config.yaml
n_layer: 14
d_model: 512
n_head: 8
n_kv_head: 8
head_dim: 64
d_mlp: 2048
vocab_size: 32768
activation: "tanh_gelu"
norm: "layernorm"
norm_place: "pre"
norm_eps: 1e-05
positions: "learned"
qk_norm: false
attn_scale: 0.125
bias: "all"
tie_embeddings: true
parallel_block: false
init: "normal"
init_std_qkv: 0.0249
init_std_o: 0.0047
init_std_up: 0.0249
init_std_down: 0.0047
init_out_by_depth: true
optimizer: "muon_variant"
lr: 0.00158
lr_mult_o: 1.27
beta1: 0.95
lr_head: 0.0089
grad_clip: 0.5
warmup_steps: 200
schedule: "wsd"
decay_fraction: 0.904
decay_shape: "sqrt"
final_lr_fraction: 0.1
batch_tokens: 131072
seq_len: 1024
doc_mask: false
train_tokens: 785600000
steps: 5994
dataset: "wikipedia_en"
Each number is 500 + 40 x the weight over the matrix's rms, rounded and kept within 0 to 999. Layers, rows and columns count from 0. Numbers have three digits each.

# down: layer 2 MLP down (transposed), 2048x512, rms 0.065, rows 1103-1155, columns 256-383
# up: layer 2 MLP up, 2048x512, rms 0.0716, rows 1104-1155, columns 256-383
down1103:462492493508452557523507506453507473489482532500481453496478472579512485499485527490435428515517512459481462471571501487499498454479491509537469468493441420496492449465556526467423480561576509496475456511459506533506528474509491501521504493511438441469505546433474553487514529488467416536493447456502517520517491520459507418486487483557463507521508502588555588510451520537463514480453
up1104:454536480553502509496500503508453485538479483465451458541528565530535574472497526508543542483485478474492516602546505482434468473469491500441500461525483470476439493458508523539499467482446430431521506455452452478485495462462479437518459476516554491516474454555512586513575457466409558559524501548531530471448474494511548441478486495423437414507474510515492452574493462478499453475425
down1104:547441450485479452462451446560480462493430497447542499477556476478464429533543500480454507472445471457513521524524505493499436500439479523478506510545436488507542574468494516470522467510451456519510510486475525497458492503498416384496468538453502568504472496544490457528467523543487503475472396469475493530477490447473486530510494437581540578477495531503501468631539520525483536458491
up1105:543562537543514492504543564488477450482465458472447552508548421462541489505446540558498457503603494460513508539508510516515488463516468568457489456507514514560473457457532477457493422488552517544479459538566436530515447558548475466540589539444479554504469475494409470521513457476400499535496519538452537477514475488449446540540540491534518472547536526497494515534556461544527569544477
down1105:497504454542511554375522446539529539478509529485564455508461456502505445482517540506557479539499564527466483530518501548439477426479526490497520493584458541547539481510489528581512543498578548518536459450514549496512499526453458483486502432470487505492470493435571484512480433559495551553520399457507526549465473458432516478503537456523487545454478495402444549460475516502461501536499
up1106:601508477541446417592493458509525521456563476512493474497506433469490461517451495527494513458489430521517468503492465514442532488514495444576447545487544462498491504537495538539502483506541537475510519421480505509401481481507526496487525487554548564498506512588503472450472573550517546463502436533503598533481513495508452522519502518562506488469585506462499472499461434474426486490465
down1106:445480520517517475435454519528491551481486543474531479513459486481444468555484481530446512589513514533467495490512471455533568541466500583478548474514519528556525497457473529467537508506551503462495445487503464461523519490454477559497470522530503552442490540401487538568474483413466512489581485510515495532433483558586467499488558485515539512490455546491504506532518517484588491541493
up1107:527519472520494526456521424485516462525592464512473487531559614490494407542468436480490462535465423554485430423506535516477481461440448581511429501510551514471519499473452559455503525382433508532510542611374482514474643439468576459454495432482483487608535544543558497487491416502541445542493467496494529461513472498429556526437523458533511528492458496448436464502409501570472542483499
down1107:440555422598429549521503457465547554379542462488490507563477477521567514616478472446458429476426451559529527518526537491496571485545535536541461450459527429445544495475505526410551471475455520495435477460559460429584466543504509421530458472427525530531512498471411473469464455537537555519496533496539560541471564443439490551470504548574535482576545499531519387491480546513447563509449
up1108:489514465472447500445476504520414457552503500472489564463534505520508548550507436518479517519474553531487480523461584488520475449471493445535483446484524502479492508531518542443511492518498490534474547507464464543496499523523501500521522472485515422494472508464489498513511481453475482500465566444496447498511495537518534538519490503515513436451529465551496547513513430473424500425548
down1108:486479508590482536477498491517532441434481456494505546486544488458436520472457503407518494483492435452443499522481477517472460496463543432426517527565472461538557491491542528471461504528503459419440528476545497437481512456543481470505481470528572497476532541470520524435520426570483531520481515477441569491481559460574420415518520512465552546421534531407466490476496534473460471509502
up1109:508505513486459489486516551494490479519546412529514461454470513472497484457492523498527506515487450512489493473520479493509542501515514466464512484536479455447491524491518452583498511534530498440518423494532477570480499521476565449534539442441530493522555463456522485494526486545451504423488567487514473534511472500476531531459489476482542492574491495443612506487501467465493569489480
down1109:476506479535508477504521477473505487499470485513448502563513546417493497560567510486390527561525478529474497509504470429452438474485457576495478503449580472533461467596484525454557508454496455539471580471499540438480492501525468522478399522544495503477472537503504527507518545516532478499499457514537532452515449483538514473524499472512466452443444475538498473549545508522526500493493
up1110:460455482442485424476494539472485554446522453531537532502513525463415499474475541486532501531480511517531570527538405475531565531531495471503562479451542434481490488488453446513411473550466520468539418555521468503462537469495538499444480542527502555530582504522449529488497464462497520430582474524490534473505483527457530476465501514433514561499561533562514475519539480501484534498503
down1110:477570550456513535481506496547564431506491522520508500551591490552456476434462460524502497511525580525510536480532519478505468498477511540561567501494446549495519494545486527521499430501425447520466584501521503475517465499444401394454521519492521529500458496492550509544500478502536458521497494495460481523512467520520456448487424526510510515493478545530447486601482542527524523504536
up1111:420496497481508505532521510515502451462477492470481563552529539477509521521634459531455549505469463461531533477551435474490480382538469515490429570464493488515507464498608565455523450486508412476465496538533473518475533524535510582505498551510477439505450487576474517520469512534494466500430489482455518517469580508482565563446498487480473456496578347483457487481450506438462543439606
down1111:435466470453495470565485455492588477478530452459469577534511493539559473570555429479505446464468457549510521508566516531454536477616557521497506501544510539550410392461565549480469478502545571436525493649533425443541509497561569523559474572382391449511483457617520608485494498501497509541558494572466552476561531399483502500418485492437497444526593478490446470544449468496457571438507
up1112:458428438506524512542531550472542468468449535494507468494478518490492512478545519451463496442580532489562426458566511504475514563448522488493444461488577565478543481499481565547495481498500487469474467517463490480489537559432516455508485534496603445512553456547483531463431482466459451549508516488494534490548511450534515518435480440557492498557538564527487538458495512434511479486528
down1112:520510549528424541535532542472392528539464507453540471520533539506461443469565501507442516481510482495551506508552540539472478420480484491504525510498482555524516537478490519541524503502385456519440436493464487478506552519496494459552481474467563468546515521473499493504472482509510503485503511465485444550515504481515532544484529495494438497448505514487503434492520507497543565386475
up1113:492419569414537474483427478438541468570450491507510508504513508508466475449396443502483485474497550503434550558476602496465472556576521487459605446470495532501444512508475530501540488456511411539485523486518499432465470489502477545481459489454500455456497447395535513542535485464522403486565476420490502520535481472476448505493505491500469515479483500508459545534582458460462530479483
down1113:552482498498480482471562562471525493518516473527437523532500543477465520553527520576530530481482456438467521543481598473556482412449503541369452544470521509542553534479490545414458458513517487455545515568542472515542529466541558461460554474536541416500549549552550497467524479477520520560484546467415490463529475493415500429476491539580508437479564509486487545477494507473575480594402
up1114:538569482505516483512486461567460476572496555490459517470494500527520558532539546467517542478508488483491552495470476454487482441554529479579455513487472585554473445479513492538514492425482496477542491461461458539460536536562516571483530443448428520492463478579581588517503472554522467509489437489570523555495500412562425554492456544475528374485535541506465458544438428494581514502568
down1114:502508553478442555545484527437535516482487455523538528429459432557565542497492447477490431420527515520481470517442517508471495465460466500552486500504558562578566444520484436519566534546543494473461416571518511461591566440513526513594422491435480496480521484494541445534470554569497536505526550484519498525445447508588488620544486465549502479509494528537512535443456428434485486464536
up1115:465510473543521504477498594505487467508410499605459492477534586513448498458539470494534481484517514438440572493578533473504540538533528569513543525519550451527490482543444491500485541494475458505528546516546499493557477548528508579540531500552490466517468518498476588477524554560489576498523415454557539553535477548445492502510408524474534515505489523574509438505455440547512430531483
down1115:533565471521488466519533440573443577459492572469461506547484460519500526496434474519433474491468512570566525512478502504497449488503451404501477490450477492508509442506493500550510508464520501547471448510471560519492545518555506484491488589469474557538421453460449460441512448499488473479451470465570438501534531538571535486467450513545508436563553518452492460567586438521516509490535
up1116:456426501555465474478499478466472558455574454490574483570502519539566528497541522430464470419479416557448486506490539578552589533501483479535472367502484504497498487537485531546450540513495428539497568502460469508390566441533437535429499468571499417465506493458574505474508489576569503497416647455457456602544408485545527448568449502492506494488507475582535563515508473496451486435516
down1116:539379539516470540465506507513546494632515462447455484492415466519537522464418463508508477503485510495506526434502516504558517509508522556478480538548527537537505496503489524358563485485427511426554482490502462535461458483534522459523476497512474439569550486448547475536523580530533517466542506461517590508504508444523504489567633434530474483547491465502547507538461474460505476517480
up1117:502505473492503473506505438422497518484472488520435561463500525517528527501510461463475503507464468439548492437547492577501473450533495446516455541549495501509554502465496489533395390466504516464466442527521545447506532466483540377505419447585515486529493515468463537411474435573452458531569496485492510468466454501511499417484495464501407533495519488493462487603478498435505580567553
down1117:539512493531469489508448482539422504497510517531547473510550502462485444494434540516469483539517512504515484527448504486573537472507498469531507518430523451499515547501482503422546506502571523505545504491580489484570472545476483516493483518504434506528549534541572504508544494498522490564527475503538520495578536504486433483506509521572437517488413515454536499525567535489547534559495
up1118:550535513521468561489505514439507557546564450551505460490497568526524472507473480512522509515532496509483446506525498488482502481487527485538446507487496510525491564484520463448495489546454474462517455454516508505489505489598546463469596537528525550476541475552550385529483541511538574576546504477470550506537488560503483465544505537473432516498520422434553587482500489461504446496550
down1118:496490471507504494539562441577577553464461482460517500508478540452531456499507551486533513545462456573457528541506510473502599430505516527471513561482473509523422465448574494542494483458450468530399537506427497517465483529449504482496471487525416554411503496457498467557440527455444434536401482596497444570449469529488565407495495522527542523453466479487498546522421536495440528537459
up1119:553518460481501455512496526520445466451543457515507511561512473536521449469480481544491439501457480495447513546481538467463532516535496472547518492421452484531448478438436524524474503500487438525543543458502552461469571495482465450440563508533529494518516427536475490509529452544465418464486537486418430545505491496518498500571511490467479540490481434465459475525423527504466453507512
down1119:424490520502489534466482501552517458492497528457480511525497476516464484476521495455584480470582526550544483469532549473441496511418530395509488441505468489562484497473538498486418515434471495490526571431525472490455484526507465475511539498472488507511513509451472551487497432514514548462499393533523528506552500456459538502524536548575460454478530497458611509533504525512507504558430
up1120:505531508580550535450452461502491471539413554506509527486496562502462506489475512477438504459465495497426508470543482474457531497531492501475507514527484495459518503517517475515523436518553513509523524496476489506455473545491431513499523569419440575508509457448477545536493470396501462476537490509513449484516491498527502519493446490453544459454479506371431496529480515476505498456514
down1120:523475504480440508507510547542523498426520511530510491516441493563509475511559507424559524528531438512485499468494499537493421435423491580441500580489486551504505525473474505516545432531507502498461498457527532438440519510514446523506559488521510564508531544521488533511522525520462494429469456494482550489509490560547491521520535467522582492552513580442524541574484510479523569490520
up1121:483457497439516484560477507584578520506508473531457509512538537503482416516534400458443524507530559579514527550450572513455431506535552439494470520533485473452411416442532587482482521461470563536539470565428531419471494518506524464490461475507583587468476516517546484449450525508459495464462535436522473482484473568478411419475502488481479548522508514623466547474526452488501524468448
down1121:539525497514509497419464456511486482537456548491490467453555521589522517485491520552441435495488547555482470515528437526466473509510443559549518478581476520432534546553432476473415516488460536538523448453540541508535518516454537530451534503481530512483411512489489554520505473517451513528501487457519510411489512520527500508565528511475503481506589470478461441490479542473517496529454
up1122:498532509517506542427494598509523471467492550507506525545446520453517496457478469429444413485535498503435499534537493473461501480527482539462487558490452476554476493533490486416522470466474507470538495460513529496456518558559462421481462513501468534483435475511519350461472505513523478580461495553469474516515483442538487519490576473468489496515471477494487499532471502548507464495508
down1122:467501506428494477507512558457420502518520467453492495523451478564496431545522467495555437437502447498480448527476478401506446515489506515432525537499491568472558538487481540530473552528486555512490527439539526516525493525536530527456486567536589551543487489471549528425547442512513501514500515491491582476496434524540440466482478453492421485495498514434499544528510503486567569460479
up1123:459570517481486473497542512594481547435581528641540550471484533510461484575480541475424493520516574461563524493519586400544565505482430505385512567513534566545500573429526568416499526515547498517403472508541486459497518582462581523543487567458498513436589528523457473487450475541455454469516505503430420522512505483531490511475591514507453456491524517523527439468549506534533445547430
down1123:460537447580517454511555409501485480471482499455508529438466512516503516495493491509512532490477428557446489612449519470594552406504515499452577543411478529443456535556541501526491512504537540556527400553531558566500498587552504503532418596510542548552502514518503559456485512453588532404499450537454482539584514512537477544509518528422517409446581497524488465554520506471510461515547
up1124:516501471495537472529535505476512494528505495508444503528495454484468548485542532513468499526466514504512517519496414523540494459536519500494574469460573507555587517512518529528464488464523462470492514521550471466434481533507459488531540518504508485461519488515442597481501495494499540540521517482517516432496521541548475472538504474536486517455547539477528466525484516461499507495517
down1124:413521531519472496468597554475459486429527497510522547461463519593560501487457491511505480532545448522506466478468534468517505459502498482453484475506504481478509468536510522535464523438463547549535496507465526459503485512457537502501512486470517493533477506503578452525497540471525491515522565488514488511481531462401510476505517485430503530486492518497526522492502473430515467455489
up1125:417533624592446448459430517465429506555473481433502440483521510501497611564511460545405515591513520479532492504542449488430476495502559455543463431451527531543498435500459539501483489542446572483515543496448509528539476487513465449572527489613517484499512463517495539549504522429454522501493507450588495591508521404470603445482543503459461558607452569565455491480393459529543553479443
down1125:463549539523357441435496476480577541428436521480546484449504557490465484402477466469556507444553504511496492517462553456460431463504534491465566443468518559563425497499553492508536445491401509553508486472623447446487468438553560513503520532518488415452497536433568462542512506472481486521523473467577515509460485595571447565423535546514542560634498522519431480528447469511471477543523
up1126:495469471521503506500503501496564597529509505546445503492416521516516553481521485469588484502483538451470512458453463497493481525536475441549503496488491511500512535494469534523438537459440608532466492518443555483499485472574512525553460531452481476500559459465445465398511495459479501462523435440538440524446533529514521493466462473425405548477512488539511504548519505531456540483461
down1126:533459560497435503497569489482501478541465524473526499467444495452575483458489448480536476512488529496482512491484508480496497534479470513491457508491504501524466520579579565519444474472479514484477530538510503484504428466521509479482419516453562528476499524487473574500540554488542505503487532428454491517500546460618512495475524546506485527534508540465558471509474420499539495424523
up1127:465467487500505571494483494450528532457538479556471525495409487434517579506568488478506471462503480489436499518489551523485514504570600481555540503526496427454455472577470444459422477516515443464478496522540508493453434462511504466540503486460518504523514509513549515540482394488446522571535544498505517534508562500463476543515478490402456509498558462505436552449465508502478486544515
down1127:486536465608429509498569463458528517491533535515518500499489490483513442442502517510523529456453559537514474543460453557515502484462502490531478431468469520495435522502512475472399528562497525503452438462488468464476509601537527455475451495458507497535428495539452506540517426471514529449530526574534497537502441505516438507541452516483506456495506489575464493508534450428476543492557
up1128:498405524508533528453525536451523528525593493549520512536524480551451446555468524461552496594462518564566494561550550565442570453472464554496545512474412526484525502443503428497497466434463538453522450370520404447510478530454512505515526505395517503429549512475468505471475520473438509484575535508519456464460483487537500511513459501440597538489618498507495511517428481495508499512431
down1128:436529558483473489462463419461541513478507526554481475565533429561482532561474478421498463578534484522488525511446453444437520384576509613478483577446468475434499522460499446527516465530493481559514548531489505449515514407451416423532540573420483474482469471498501524568480551444457460432563461455511448525541558488455453485474460452436459498456504464429507521517531551471506504535440
up1129:474427467532544481484585517444521447516455589480464514411473452553545489514421500539422534476474441456528544533520493543520536471503414480496494493479508426500524459526504471550567481482432533469461574475518475578460470536501478509548530540514494419470475478524494506495492535548527476544426465502579532478521451533531521509482469588467428490472489461507590478500539509547537506521404
down1129:518489517476433485519518541471546515508551485510461511552472507431493479440457537492588504595530535475461485513502439494519518519436492480502462516517511531455384465503530572415442523531586466547485480549540566549528477484526516511492538528504469540490565449550480521478493487513493481497485490507527542452566506524456463570467453534520532538450475561512537458524488503471489488416529
up1130:462573490586469377385517457545535476526503485505442464485511490638428544538578565460553543535548440455442476458443414496542508443459500490529516578493446492502500470469507444474478544500451465491503446506481455515519570500465487551549515490543542508437493529444534488473609521512484510508548488543545472512462448452447508606472481453466407548517425562436590563504466507479591523459459
down1130:544504486500483436549500502486455440478511468600504566470557531518481494510542499490523453557468501475474488526559464446508510423536450505556512475463507503467436536456526428470517519476479531527510464491531481628491520488502451497506546429524585468471521493528458468431523392440426448560522511533434507562543525519520475613509496520602502492525438501443485568467543527412498524498455
up1131:504533532535554495467568453468507519516514514486474488470540401508498501494450470501507543473549580531528522564462490449425453584539524485514514540555502479539452610483487495477466473484509442512521463537492555438443487483557540472561464480523452446503391466561523550535446390508483500446519463492567533510473454492499494457517459450503497568498409476406458523537444464521502567478508
down1131:477497489503438512464517485444530500511500500502462424473419471458523431493456525482488492474479436541474467559556479499491483528512570493497493448458486501527486467476524484432474510502511525474594535455531484565568499496495514555527471459489512530512431480474493479524400413519526557471506487556561434531498478508523484488507510534486482444551518441491462439426519524484481502463602
up1132:536539511449508481569553490457515472551421526528444488503565522487476473461474474485529495454513494482501572479497498500529544491532481517464552501448447512409476465493438545579511539545535522570470573493527573505501419488507514509507496520566493470487416501473523520508572516493503543469548541496454458539469553534532529508451546510568487553482516547512581505497540535511476506471495
down1132:490574469492494490497451525543531495497529522516587476396509556557463535558568514426476518502492467513484487549483523493537486425512494511481462500475498473455495560426427480474432489448456518516458479567524509484465519557490535521525514527493526457406530535500520495456470503528530547453533625547528439455521426585544503466461546558532504551471440497501532563546480438473513486501485
up1133:528526509509525474515387461510468501478471535442411575528443594484543526532485498443486531495574454506559528485530556472546500499495594526455492483483581547527462500577522533534530526500539550488476451589480531455466448547414473472424563518441525484525571521519551569508527483495467517451540549518540602534523551459458488524493487537470506480479430566499487455511481441539560465516451
down1133:506484529461539559459516512517463553543423518492522506567482451540439508504511514563509540442470510510506565320553465505524480510464506493465517439521517467526475480499527539504546527510433461586539505489475495499593551553520457417532501481507561528545470459477506486489551515559549517422474516485534508459513412525455465492479451556487573496467523471619559455582432572575471476451542
up1134:528532499507553524518449552440563519523551498553472441506546503543550538505492521511477458435517509515479586459522492495437509506484462531473478415568477517500524420463464451512486519483411483476484499385496476497510553483450504495426487527461423435459525496476421504540535463497538502468535432493445489501495458481501502542518504516481507482539534484508443570437517380494521449543473
down1134:498507521479523493525490467506420530484468472471494518502518479525468524425500524489480522546485551537471452516469508517441486495529471490477522484494517456537432500500511448461509488457535485436511451536511458468517512555474481530562475459471490511479489475543443465476491590493619484492513476426474475506526495457501477545503517494489440568486509555494474530514428568519470467489504
up1135:468507499538466546512504490461499503538536481473544499469513525497505519564515489489456469504477502529529497509443594542564448486455474475469499455466481484494492534438572483507502442544504433485487549469470530488453477518498452514436499477509488544420462476536508428455505519554550448482432483538522491596475501446466468490537539521492523458505539515559539491489529513520468491424500
down1135:510466522516459526483532488460550516502622449429443521424470485425489519547511528447545503582481510451432439485503518489519513466435536398476508455471529492476509490467490471497517494531547539473560515510546522532536510419483600485534486502537504472535521497478512496536521516592461493437486528466471506502517518510505539522496545485519514527486512513475448424422555561416475478436564
up1136:554491596491517508510466448556496478527493546472459573463529535510493519482519508440543531485479644599508457435524533507466486588512524515511474547470533528470523571479498473475544494465468462440451607474506470537424495471524475494518482482481548444504528483535529538513424519560526454439543464469583488527481463461448515522512486487499508487576530520455399496449442493534526490594516
down1136:520509505469524490559541457495429528481449538458614530569417549443528495497488502513524530544529475518479464417388478537573504589505472499496517522477471515522484530449560505527531496480453512550510487515514475467517462585538554510337514504498499428522521499488444511489520459509541455372414522439477455543525429458542492516527443423447507570523507464465498542534441477468497509563470
up1137:547403500531565575495587509506524493507389547473481547515478518494494503552520492550505450525526488468540560431531488447439519507537497529478547553466525510542492450522541509567490498529427459539488445463469496513513508519511520535436476491520539542569509527484431570535500559433505542514475463512555492541555518485504517463550506543480461531496486510570526455545483500573478462499510
down1137:475579480513541503496518509555524518506480487531468449521523482482528481428553556510456518481478616575491526552544431540579531450517516500466386566465444509551553537511499559499484506530514472564561529499528493525537432497490490477552481535483513467521422551455573427480570511517472542427523543430471492447482511527565492480516515468461478526542513500506476386426487523506582486580509
up1138:500508517520530493437493476500486486447477456482575492445546519505476511521456508394484550483468511452480519489437479532479544505501518475468441477472493480523608477506498428541509525562514455504493524533446530522462532515500558467536540535458515535502517529540527498455499554447504485554492473536476453432502493487560469472538446480496446588442534498492528548548523523497525554476526
down1138:431495530545535540530492469524534516527519554560476461547443446519565480470508473526496495552525524478471480458544516424564434472484488468512492538535552521413415588481492542469467413446500537521505482495546470515484509438462507497517448466473473462501459455461529506588524498519475536472491506501492571488525543499498473506450506562495494481485484485471490464449428472499498463524492
up1139:505617487526494472463535517534529429483503451527474478472457544475479478422490534564472449457543479516451513459498495519409441424454548431515545450453512550459456512531476431525455465459507439418514493494467494520514474511588520548529516512520547531457466551550492481498516473518616450425514488493456544388527483508489516467475522554516518448482460425516505513463432524463527481564477
down1139:462497458450509481455512487523536567558495525503533507525543489531454490440477539517490542496544461444481493517359454553501557510509455492519533444498483535530513438451524490436481532432438534470438489506519558484453576498489505514431470450542572433440458460542482496566467544442491507485532516526469499450481490551511553478561530547475466540485491550484588434520502477514471501470413
up1140:435559460470508556509522470531509491479465558505506524548418464497486440489487463476476464424459482486475499490494477489556511488517498490468480521518509542548452475487517492499459502454465498535437496500507544491456487520514527418521546491434542522438477453570404457552477539442500436540556485439558524529502497485479497418509462578565512496536484467465459464553529544497529445500532
down1140:532555476507474504458478475469506491486522518447474524456506438503518468468453465453535471512536509457528545566489471494446499485463459498599531436531537427459485507542511451522463496605534532498508464520484502526530496555471604459484464527509464553499519458534527501434590485511525485528470430527551390464602477574467487490530523521519491482504528556469554523510447449488513510475538
up1141:490450425455497509513525511520536497470448518528510530521548508483471430512542545519483501529495570462479530520477503550514488495581515470503545502407545550494504460479513494503530447492498496503478500518466461531473504531517491492500494451516504494490558501472443555534506420416438484516556519499506449482524540551530523447555500502523524503460522549558520447510448539463452525478504
down1141:423533442476484564536484507502615514485530507449511498534525430506485511501519498498494510489596533583411470458511458545514433441431489577506583588497526515553448514465523548415496439554514498469512539506499550487479533501564524470500525427523541465523482530486479539522499505543490424502491572551509474506548472431470519506591515462464489489401522487550512545516490424452556483510461
up1142:512549485481439472526493536479476518519472506487542473448457438550513527520531507498523499540536490532493524555476543508516470475523539475460487552452552498508436452539542443504488488491466515505451432519480469554513468456548549415499459483530466522505468450470534508506434429478521435493498491574523502499547498492496451517448535551542532484538483505531477421507468466478458604563483
down1142:526436523536561481482556472494569501484541481518474517483497556433437494508508570500483475507440538562476477526529488469501494450495527523546491460482485527528545524486488491545492488491438488444547512503504475486523513553495521504487487480475508428487456564546495511503514493496488539497498514516478519518489515482517480524488524483544484516479437506451497526449571558533530434535484
up1143:512594459478598485517554489524508515518488465576496469497465572534490487510513525508419460450412552527381550531542505507490538541540526511466557452421505602437465436565515444488533507522411502412559506525429544547511582549569519485510481567492472465502487464455542437560491502495554563449502527499493499462575474498425552463531457560570477487432518550543578543446465491507549489528479
down1143:481456519503479552454512481518441594438482485444511599389506470422576519499488527494482517606472562479514544575425517464474462460485416485480532443534482520476543537432388498467527611500480528558457448492508503494519467475592483515505509437547477491574385516514492415490507541480433441520542451493579551539490526519572477501507485544531526503485573517465505448558503511494497439493477
up1144:481517520480547529503464478462486457558541494544458500467487564534501491509581409546481516541462527483427516574527500434510547452542549551444578496500484508557522484536478554510460467519478492523504542493459512499502484515479463502504510491513510528474552489416582503560567501484401468489509444494480498491458498530480529487530445527573513515472483415430489512472607491451431564455521
down1144:552512515567539483512490542508534500449460507575443531479489514457513461550557511486460545513430551490508531479556466486574530540546457511551555514519465433464498503480485513434528469438400514501494498449514436545548515458544479501493518445584457472503533486479531527483513515562524474565490497504499444577460488498499484495494494515501496521573490499542516547502471479443430492510469
up1145:449514521527479498451516417435538525499480532471541512503440493529556568525524445463457490489543466486530473487540467506547535509502551483528533475622522522523466468515475472481492426508483488488477450438494488641494483529484543457477497555473576541487436512458518485580513408518493521532511438458515477535515564500431526493542470456455492533559444499454466406499463508538518502537564
down1145:498484513463558492531550535556523524517465452511483494539456448472471440491486533527493488462524548536491522492502503460515409559551504482475582441489580522514536605516468559574561527509525627462478469498420579417482521476539474560511446513355529422521587498493588507449436425565428573555542446527589514464530537502611488541522474465540523505494430478527549520469460536479453507555535
up1146:549487580474486510487569456454465549459488524499492457457505484506518522598506496447489482519506559495575572387433516477498485466482474484515497443432471516436554465495474486550532482440527523483513572497516524491507482529479519505456533449453442530528462441464548442458459528453487495503531495536563516563556445575565475553477476541489469501485540462508470515523493523495500485485481
down1146:472558415447483552508480463505543519447537454442465505548457508525480464528580515500512506544508491424456375521564544574538570516573492467555540455502573555519536499522472489448458511508492468470473459460496516488470561549513512505490517494508570463523526516484504499467530468518553495502458418580465452507505538513418570425529532509505417545482494607494495482424514486492482520518540
up1147:466494497522453455447542561485547480450470526523544436529537499559478468449470446433433470518478511430541477486534528530506517512551529545467489456509559490495510589490434454484589519481459458470500466518440435571498479504489424531517517476507519476391456441539486538491488506480567536436519596459482583471524496457460482503516502510468571528426507441498553568506468432533484506494522
down1147:456533483475506502500455565484464498394491559539495515517558489534471457528410541535502482445566485545462539484524480487498574534494445404521505564521505466532511526440502501512534562537526583499477442527522572379550532422496549549533525541547461606532461527494523477504518446517498452536428475490512527470543506505494453538470454557548569529485476490484519499516555577493500505481499
up1148:496531543522434483490549458548487442519485566507559475559516413495451499476553480416477527456508497506493483581476495552556488512534483463476563497459502461540412542478542489454510438447455513539489463470457510525516541573565456467484525490475445509533526497472502533524503427452471476419521497417547437551546514510490516499454522496432434454465450497558494480483544569496496504505520
down1148:441484458500501425524469522442470536550456554571562531582529462467514496467420479573490490467502522483479452558465504517504554529519469468554471439439533528554532555461514478514541485492575502477478539499512527532516459516440475527456475447515539453497513566552521469480504505527488513539574504540503543475430511450492409597533527495502448543483481476531525440475524502571571450522488
up1149:503552507502545522453444502504518479524492536479487551466485501461489486508479455519403544471468497519485520403515527469465524494521525478512497478475491516508525523543458546546408481477462493542516428514588489518509570412449574475454496523466433527501492507555490493446506514467481460479519455508472532494446505447552503462498440469441491578534488467517499379440464534468578528511533
down1149:518553510562490505508500509506526494482543454477502495511545446468492455493522459534499497565528539561442552503518484583511471557477457523510542448412441515478539455459466493466484497497486507504485401457459444508509465496498400524442527530484470559457493568552591524463498536437479468458501524512502502528442549487502457550512514478554508501497473482521538512461518468496512481499580
up1150:505474517516480368456491499465482443518459494445524410560482530542456485501494474492460445469543478483490467528554516426504493561516493492488560522493532509514558496486502550489455487526554505527537510538537485528486485490441472487506462504504405465537551505417541472484519493550546528458499536520522513514446487505455505508469514441467514505509509461492524512424483507509552553510499
down1150:504533492545519487522493522592496482511516491553570579490552526567497500515520495455541512486469480534582510496452465545501469493486526532501516498446469458454498493455538511477462519509419474523471510551549505465429497442476510485471487461525500490491512467521505535507483513449512407480509510458500479487493550531482479498495493535474521465468595552471554497518505511479489483470551
up1151:470503462504507491512472507497468530532600510500524520526543463549475611478511502507543544557544539486472501451449469484477512475518408511509493509502510515530496508483482455454531442579517409517449521539500533452479489530475437482469441528515495529480555461520489445481482427510476497465572515517498470494456458436453495442505482494583552477579460486434547533481493514571510524485529
down1151:510624553418518401452449449478543515550498531461490568492506523538453448490498502479413503455494477448537550485564554570511496475499453453519503534523463532470575542448479474455484472462471546524572486528513406493594526538553481509532428531484422460479478526501504494491484498520534490546469580433436491487450483531538434501544474501497496473530487533555524577527560502571513480485491
up1152:515452486535565541511505519558535511526541495528505440472558481521525497442473471508556550453518554424457479528479474470471488498560436474509489540467517524516590499522435471541459559529511453466452494482482496463507493482502509506612515505484508529503461441535519504476509524475497525528569496451500417491541435461512510485488489397485485548544477528534562467522556441601475481442451
down1152:466504512479529482507476524537489545462460529465526497517514495462560493512487476526501563515500512483490458430427483530519450539519573553496494508482494591498418507500488498544526532426473510525538453483511450520507480476484476518482580513490559454508538536545507493521495505446527496463491492508509483445451527523528519504499499442530540506511472468582438511516464505543514525521536
up1153:498553490421469554482531472505474531486439527466436476503576520531504434509478498548573501476466466473399467465478570413526501509510528450507568526511498575498495522486516507487474528431493546478550529456518546570513537559561582523493474491516523477491495511490530485502549485481532527508531546402484518520557535422518541458471470455439539511534479542428530453546522456528518447518514
down1153:460464501506477556487503490534514462525507465512523567487475474398572476481459440468496478525508491462588506482525487527527560512424420505530445482484504468511506424441439557480448539550503473539441471520457507447525553464514466473565526479548500430536518425561475477521409464542479442508444483574443434432517495494484482506496436530533471501527502449528555518513523527523464534489564
up1154:488459612513538484477479440495449488490502467459453450437467492539469499447532466538497552446446501548477493526522440552497454548495550562493528474529469491484536510484552476533504520530543475431499485484495532496480499486490523538486578424552501481568509482479476560516462476470437505463473477486542464445482486495538445577513431443467551476499518515440484507462474530486546479543535
down1154:546549480464550504483505527521478563458461535557534454580451456497536515518477480470506538514527493489493512456423525500506553519497503520421497506447608445439505519422506507491559490522485499529462530464484525497558533497504587507485493516548539476540425522499539472529556576512551520539499488516429554553464551489463540483557505511527501492466448497471488488498504490513476464487459
up1155:504507510511475459457494475466413487506534538534469496523552524513493492499527496497537523487500512496516527530518560531514532429509526559492537521532512538464490488478489491525483521505537527517454514561571551522478506513471458523459476484511463504498478507512470489366482502509507512456594491448468445494485534469485574503541467447506477484486486466500518486438508487527541474520544
down1155:452496431489502543480520541521476462541464442481555501539505492513537458518494526469498481532547521445516519512441514455523505516510431575522454426468482468464527494460493536488492547503497505477511517492558526504535465502555575490485495503499469476479571461525479571498441513488415537452495541491514559476506522509484504447491536503492513516549517495498486503463489555468512477461527